From a checkpoint of a small transformer trained on Wikipedia: MLP 256 SwiGLU, vocabulary 9741.
Each number is 128 + 32 x the weight over its row's rms, rounded and kept within 0 to 255. Layers, rows and columns count from 0. Numbers have three digits each. The size before them is the row's rms in percent of the matrix's.

# layer 4 attention output (transposed), 96x96, rms 0.192, rows 9-63, columns 0-31
088:101106106164147145077131096148069185213153093103117132107146160097148126135095127138128132109113
084:167120150130139142183131082121117104143107131117133096135140117131115114095158158213184100077099
086:166097153179124144159152126130168072089121094125133133141147066150094126069161135152187091119080
079:092155091158162114131163128113113140154131069117178118116096134107162101097161123151131135084106
108:093110124157115126125127128087127135100110119154101100151142090123134123138174131133136116163097
088:205129177093126127134108104101191087047132190174155177146106105103106159147196091165141116157142
102:098130134072152146099101129144066076025070150133117083159062084140114157148122152128113188133084
097:137105144161120128122118101114130105016107125107127138126123100135123129152137075124155137134090
077:100115124118102148129142091165053121205140126103111157145113106137104156078108070149139126155112
106:128160099153169163128161103122124184200153084097171108113147153119144133157094067129144123112105
114:134175122075127133156133164104126126066092133147139124123143142080117093157096090107102131174113
086:187156095118184164135135148147178079121091161168159132115081129162116128139180050143107114151157
069:131053144054105102116104113145122158229162203128110166161136135172152102078112182140109161119155
073:162105120154166158110126147158132055157127138151112217082134093124119124087138077137122074164119
078:170101092215175125157141132117149137123115119085125150093149120152154121083137046091129162108115
071:182051157096125132131107165115153144206145157192122167165121115187127098139110159092096174134172
076:196116144147064120156140098165169087082148163104163134104112144150120177155117050122153139137152
082:158135079127196109126122118078132112095098140160160101079105112062082116099191143158128097132125
081:159084128170114151140132107124070084127095100139133103165134140137095121147140133126150116111107
072:089162122106123126154165149122112231196131099053137107175169149165125105158122142093093149100101
088:160077088175137137159128128089177114086118156171149133117104162155150123157156117159139124070149
108:082147127094144159078096136133106116072130097121084095122152141108172157131105181082122137159142
085:143173145096131160142112187117127144089106111150156142192122163167108163178093089057112146129097
115:113101108134095149057100097074139146102137109128101129109113182142164126099134141122145072143163
112:142116155116111155045096120093115179115119133134137152132176115101144198074091124132142154154145
115:134086167123109096111081166097103125150160123117087118114171140131125126119120206078103166144134
135:096166054141135167098131109127122086094190143066106125067119125096133152164116087110143082149104
096:130147074134123109131100132075140178146138134130135121093144136105125059131128136146091186070116
105:099125111125112121092105111083144151150148103155138131113146117082145137084108119152133241142179
100:137101117154131127126107143191063105080127154120106147144102146169133141122163130137164116083039
105:135094107138126128124126104147116111112094137162125153109129117094103158034121061120171031130058
128:165123051149133087091143116097142120159148127083136086048133084139138069117103118091168152099128
104:152127102118109104135091163124086124120128145135168120193062155158151144178129127119116082164056
109:092153136122106145041129158145093121142120100113147107163118151130181210171123161129107140154132
114:120116154133113151115090110139169114098100117145048174138108169174151175126165145104174093131067
101:117100151107081123130098097097143120119139111142078142119110173184146127168164198100170187114146
107:147122145099118113103140112087143094088116131140118123099133123102136135109174132091131116133146
116:132101090105075069201185153134107150186161091117155064139136141127155077180133213113141139101217
121:131156129157135131169125088100162128079142132103088122105121095123096124239124080155131209106108
118:181115139128140115147173144152124093105104105128140123128121135136150150106132122117141083131185
129:121105145096128118158158143122108096114104098126127087168198120119077155139087169071119209106111
112:127127125109125097136168154139096118157118134164143107111105122119139113200169122134103113135105
105:173123176086126099073103114058150106088101129125093153090118152121138095143188132116076177078097
116:119129158158172148083142130197149175191118082109081129130162098149114119077125187146123083136170
126:095120164077064142077105108088122129099141135132086138119162130111134184199123179107128175145119
116:091046173092102077098097161126125138161142141147128129145158146112149086109092150121089163211108
132:114159143134178163035140109102132142172107056097137124076167139119155163115142134103147240145154
131:168083190139124118192136096132148113157147145114084167080124143128150122039106106153190147121170
121:088074121145089136096125139134158132076121123122094090189155118159156157095109184150170081117099
131:115166158115148181096131119130161114071086149151141125128110107147124182164122055141089078185147
130:081127067151105109063093102156131161180169097123130149124098176156122072109116101150109173141100
135:129178072173168130107086140137080138076111119089092093133148101123097167195121146141122104066103
137:100137113130119175154170117197104118145140130096083099149081147142110165197110153100182082150131
124:127161075175153179056064096138155170149084102108079181088147126139102133107148182146131069116102
119:100124155126062124123123133141138113174168115109126109163105178141121216144102139151159176142182
# layer 4 attention value, 96x96, rms 0.196, rows 10-63, columns 0-31
079:092131121109094148052170150135127150156136136152126153102130158137113135180106092103074146182179
085:117185128126115112094068129132101170128140134139125116119128171105128138244126144096091198169200
074:122076131064109168147137170125155134138120123125066155150116116178145164185137164140134129185125
091:156168130117140102157122135110120086115137134130140143072176130069117121085126128099112169102186
082:055106068160163140080178132118113173122111078099136058120145177147151101094103120126097124077095
096:130118138197133098211176148130130166142163141128143165112158167141162092108126093140149074132189
091:144178121126141122160128145133101149128141133134120105129138142079123123087118174136113138155214
079:155127152116188098157094130122177139124111092144180100097142189059111116220141179117115125098151
089:096085135057079108100111136124125102139114137137077123157120111118130127056144191113123108162187
097:123095153188098072077092076126130129115156142122100117126130114151178158069130189151175129083126
081:071091150113081071119126119128107168137167101118095124124176124108130131097128224090144143074076
070:119197131171182181135152113130112120124091074128119100121098133104112156234131044152116093128073
075:151141166133082093166076078141139194128146120103161051154120172098127151229116204122130185082123
079:118171151086076125101118130126123092131191135126109113164104117114136136210125236121127099165151
070:093210075167156150094160085154108109145138149074132101125164125109120140117125096141126049122082
080:095162106116178154090099107123099200111111116154133097149159120110115071082118193149116117140101
083:096092177123079154082113103123145146126140109090108172166139137167167154173111149118143174114098
086:119173122107128148101148169130150188125157150135178116114144105110126124095129117132118132165210
071:152120107107135129091121131132125041131099150148098158080079088101129163047127081153138098153198
091:099197141075147142044117114129133146122137106091112121141160113121115148072119131142117127153096
100:157121155181110070238140149126137110124153202130154139144098112151144088120126063163130134106068
092:095065095147138077092139101138134124146154138104111112080133116107164103048137156126156089161160
123:113137151160124118099164102120098184132162116122087111094195156098151163102142184178152082139134
119:080126120123118157137104097092120158175172097088089140140132137165161140189089103112148126118107
122:085133146108137119089096110092086114131114114116093102157107057110092096099120163150100126160100
137:151098068094126123138116094143060139153151151044157065058183164103150141097134112150120142104146
101:096173156146149170113149129130102165104095123121141147149140218128142084125119142127099118105111
106:083173140154130142136124134091140240137151179094121132134133163143178113172108109114150148147099
104:103117136164136136149193100109137129153102095116143148147133106149107114127146116128146114118061
114:152134095150137139120166131130146061135161069109126114065120160099127180081142081170135129141069
135:138102104158145152105167124147167135138178096074183068074162174144161128146116157132166143077078
112:135149170158132144107143117132085085183134053112138136156064117087092140135138133105125099135104
120:060094147100131126050092108152072154190159061137098100133067069113123161136125154117113154090125
121:162052094127126153089105147092151058144057121140088125148089072103118120114145134133115096131125
111:114083109133096144131142125100158170100097156165113159175142088133130108126117192128172109153152
116:117103117115149139122099104109172090124174163161140138099153075102107180094130147154138119139116
137:118195197100099077119105132166130157131156157162156116138138123093164107092145229141131131118152
141:163062095099086153119110161134172133095101185109173153137128160150116128168109104088113140098152
127:175091157118151121098098143154138111103164141162143117096113108108135176091144167155156141157163
134:146121147055116127125071135133134118095110085165123103125070120116106114113107134108121184141074
125:135118126136126119115153113121130097142118107156161110127039119051141110123107100133091124142174
123:098002150144141146075106096127140090088090175143089141126119112148114106130124146140088126076137
119:111141124066173139152105170101138089119153178117140107134105097147164113129129136132111082137127
143:082084108062085112109092085117104127155104151109111132144163083146096141194110158152112143070126
124:114130141134114127079161144126077131164118118122110101124115048097089106119120147208115174140109
145:105115132130176162078073150129108171151159167133127131066097142103184105128115125113125177167086
137:181105139155079141128109119111154119084137217113099164113139084181150118139138112193180144134117
130:129155146112133156126164137078162127184145045139110086143127084113121144097135167146122087116043
138:186173098041092117091131157133150145182144103135112137062091147132115157140111085057105102130175
139:133150114196122107106174137127106183147132105094111117095105167127148077080120130139120169127133
150:085148119086184167187139154142134138113097093114189111184160158108132162158131145105119095095108
149:192154094032067081120115132157117136144110125121144069127119122101115126128151141119149139136147
135:095101087117150196128104179122102033122112096145121143131113162103145135113107158132113096116141
118:099141147123085112146052153137176165157183143156112143169093105169140181145120142104153153138143
# layer 4 attention query, 96x96, rms 0.231, rows 32-73, columns 0-31
116:176130179161102084088095102108085155097188142083110097095141131135111171088052102131083074120148
076:130174161154119092068057130156151126144136145142093118072053110107126056060152124117163152128107
077:172111111089140146124165141146109158161076116131129179098170161104161108078151120154154098157179
091:090148121109143122105137176085129100146115102093100206105188075145119132232122119140129189137157
084:147135120109170167116082109089142192104120146148100135094189118063106142122144140160102144186091
087:109105139174101089176169137117079094144100136139128128210082095142108133185167127162176127113162
142:080144088112149156150141163168171119161082126170137156117117127110128053136204155128184151131107
110:084106152121191161100148113095124126132079134097160119096146124172156159183162118127100177105137
120:159084141136096117111133120141110171084143103092132101156103111150111187076074154153086090110118
157:084135085114144166149140162161173107170078137175137149124116128105128053137211138115180156120110
092:099097192126118160143115211152125134103107085120143157136133151162151120088153145181087109115063
080:156125151143120169114120073118163147112102086080168099043146144143084135108112131119150128132089
088:136134143135082164131098088123104121139128188106106145118079085167156151148120063102102089157106
090:139142098098161092090115184097149094179186111109141118084177142089141150140128186104116148121182
088:105129109093147133073128108130146097114114098137049161129128105215125132149130100146101177114067
088:140091127115131141156131170117137114126165118095125114118185176162099105066111158102115146106146
073:167143158139124092077101096081086123093187139100123119075152131121127164091050073116068062127157
081:125207091102172161070146147161189128155111123141135135070109148116088041103185151106175139147140
087:094135146099152152135157145128158094156101119148155185106192135165122102102148124125117073152114
080:144085104110091192157174153170179138164099097119177118183153122152140096075145187109151123138133
075:127120120133121094152196163136203130139149105110132118178134131172152046086121131073149116155199
087:151091126099082137139124076103127215090103137110159183121066102142162130147162081133147113136159
057:116135188149135073192174127099121101090112120097136132148041127128165114128118122147163148152162
089:083109132159106109147103151116120166093131132132085111138145149164123114151150146125115172064089
083:096182134131099146103102144180076084134152057114196147162079108145113109127085134082103128077134
077:127086109113098128161147169136139114147110172163188118142113137128177025082164103102193123144118
089:157056139076136130191195136110164150125103075130153189132162079141179138089144137110113119112208
091:162144087146126186129067111170095118105146110147118097172085137146094114158140152109108126111078
089:140142140082122123067104115133167130150143114164148119097150135134139167111107089110142152089136
089:120107140142084107112121138137127164110139131140105137098124177174182083078127135142133181183157
086:110117169120077088157183098118179166134073085130137148117102083147121123128116080157102156164110
084:114159097141137138122110129136115055146091156197043136209071124118145149155140120145082095153132
094:155108167117106085082118085132128157103149117083121141158140123058081166129081153110103151096202
097:129113185138142110156128125131089112123156107072113124193121139153083212095062147156111168098202
093:130095137138148121145194114124147090133136113131118112170115100216117111090170087154116112092105
095:131143100096168153132142159109178141161081164161149120072089119113147068089169129102164175177036
096:104094126110150095089138098126149120115091137113120192071117070165115093027151137126104116093055
086:096086115092119133060121147140131110139137137142089101159103103174142104057158156127122153106156
099:088170112138127165145146111173162128176087133141173115147120127121109056218181185106162168117134
094:123132120134092142127120166103117115099102168109088130165107099183074080104133046121144086099116
075:148125118110119111152179207216135145117141086148167160107118127117134125046175086123135144168108
116:118159082115150164135138125167181122168078147186156172069126136101135067157204158106164157150124
# layer 4 attention key, 96x96, rms 0.2, rows 32-72, columns 0-31
083:077160105095193174105124120028153118156145149137086155097152123116111105155135116163099094060124
109:079045139142150119123090107054063150110130128132125127110121113140179157184054117140093113124086
095:097162075125111169158103163178171137130042115109148121169105160129151141143147136102178199095104
096:103188166175147092136098097103091167133160162153116093128112169167171114084138178097176119173135
094:128150107187153098087151126149163141160112137128099155115105125137170082121155176138184177075160
082:094075114126195157105077085088189124159132130094103156093141142117137141107147201157115074095140
073:105155101121110160109150112190177088154106129164116159117076146097145070174219156117175167127129
101:100167144138134122159147137141158015126100124165146131135151096114144109112113182140185162091112
080:153104151139076066126181101098161096121182130136106116157115102146112139154121115106130106143157
038:111147097094130123159083203146080093142099146114096099067201141095152084128178109143155178151126
091:120109145112125125092097099101122141109087123134145155149139153178121150113096124143095132140148
095:139124138166092113182157133120190055136161105223111131086146135104118119161103112085163148146130
082:153150126108130139152149087128145094108106194143161100144121102153111125150101100132184150087072
094:189167079164123060154133188121147140074104138138112142103122138103116084175131052114096148147167
090:129179132157082084185160135126158143158215152143156110145093167144110130144137140155130072155101
100:157158161098101077088159118149037109169095074144114113127053091128137130173127142134108095125105
135:163127153129123103110107108067072115091170126088128112127152133127110194116016096146059070105133
156:109161106124099156156144133213194121148101128179114130161097119145132058146237142120199194140131
117:156109111143120165132133112177135119160076130126121133157126140147128086182216150153140160125149
136:112120089129134181127168112171211094175058126163108166119113110138133085188229148128154144115130
101:127145071103102152161159118172200137161126071180124162151101126117129130162197113112134167162119
094:149117125143121093119161095057123097162167089096102111117155105156135194133077144143142092103098
150:155123140113108114120116109072076131089169127082132120123154136128098176117024094136058046100136
111:088173111103171144076114109154158085205112114090124143138105107136162088075198134181173128112163
106:078123116106113163129093104194126152115129132131115101135145157096143085154180110159187188196115
146:154114151125118109113104103072062114098158127084126126122152138126107190128005105144062059103130
095:155096141138141095120171139092085155130106123121105127138146102138097178105099137081078074173085
098:115063136123096088119101096125132117129176178149081163146133099118172098143161112142183150113080
097:145123123146147116177182146146154160129158157127168111119126090129140113131128126196115118163143
088:151155079161117146113098150145210108130113077127085130180056158126112106106096166155122104132140
081:140139112154107170143181113135106107144129101109153068097157137116136144090126140138098084115119
090:139096155110158164120116131120136205083142194110172161169092106138134089130157148126097082125105
098:077174084117169162098137143144100162171119148126138137094140083071165089123156116136141119075119
110:109162096118103142054093130155124149137115113132117123115177121056180039115154120115121113093124
087:170121108107112145161154105151186134162148066142177183105178127089127118163139151117143118148084
096:119094105116150176135132102133135134119092166151123132171139109155091103165150095100157095164071
088:124109111121065142101133130187139108158057134151134132145094156107124075158191136071126163150168
096:154121135171151194139113099143134166168083148074112128149154119145152128166136133147178150143111
094:118099108136121112170163165147173155149098100173154115105128103137104135171176109103184110173122
090:129150152117098111117125141097115113127197116147119117146145106142097145086068169137070089170186
118:132120122142178184178118158158194143162055198161166135130103107106169109188166136123191209143102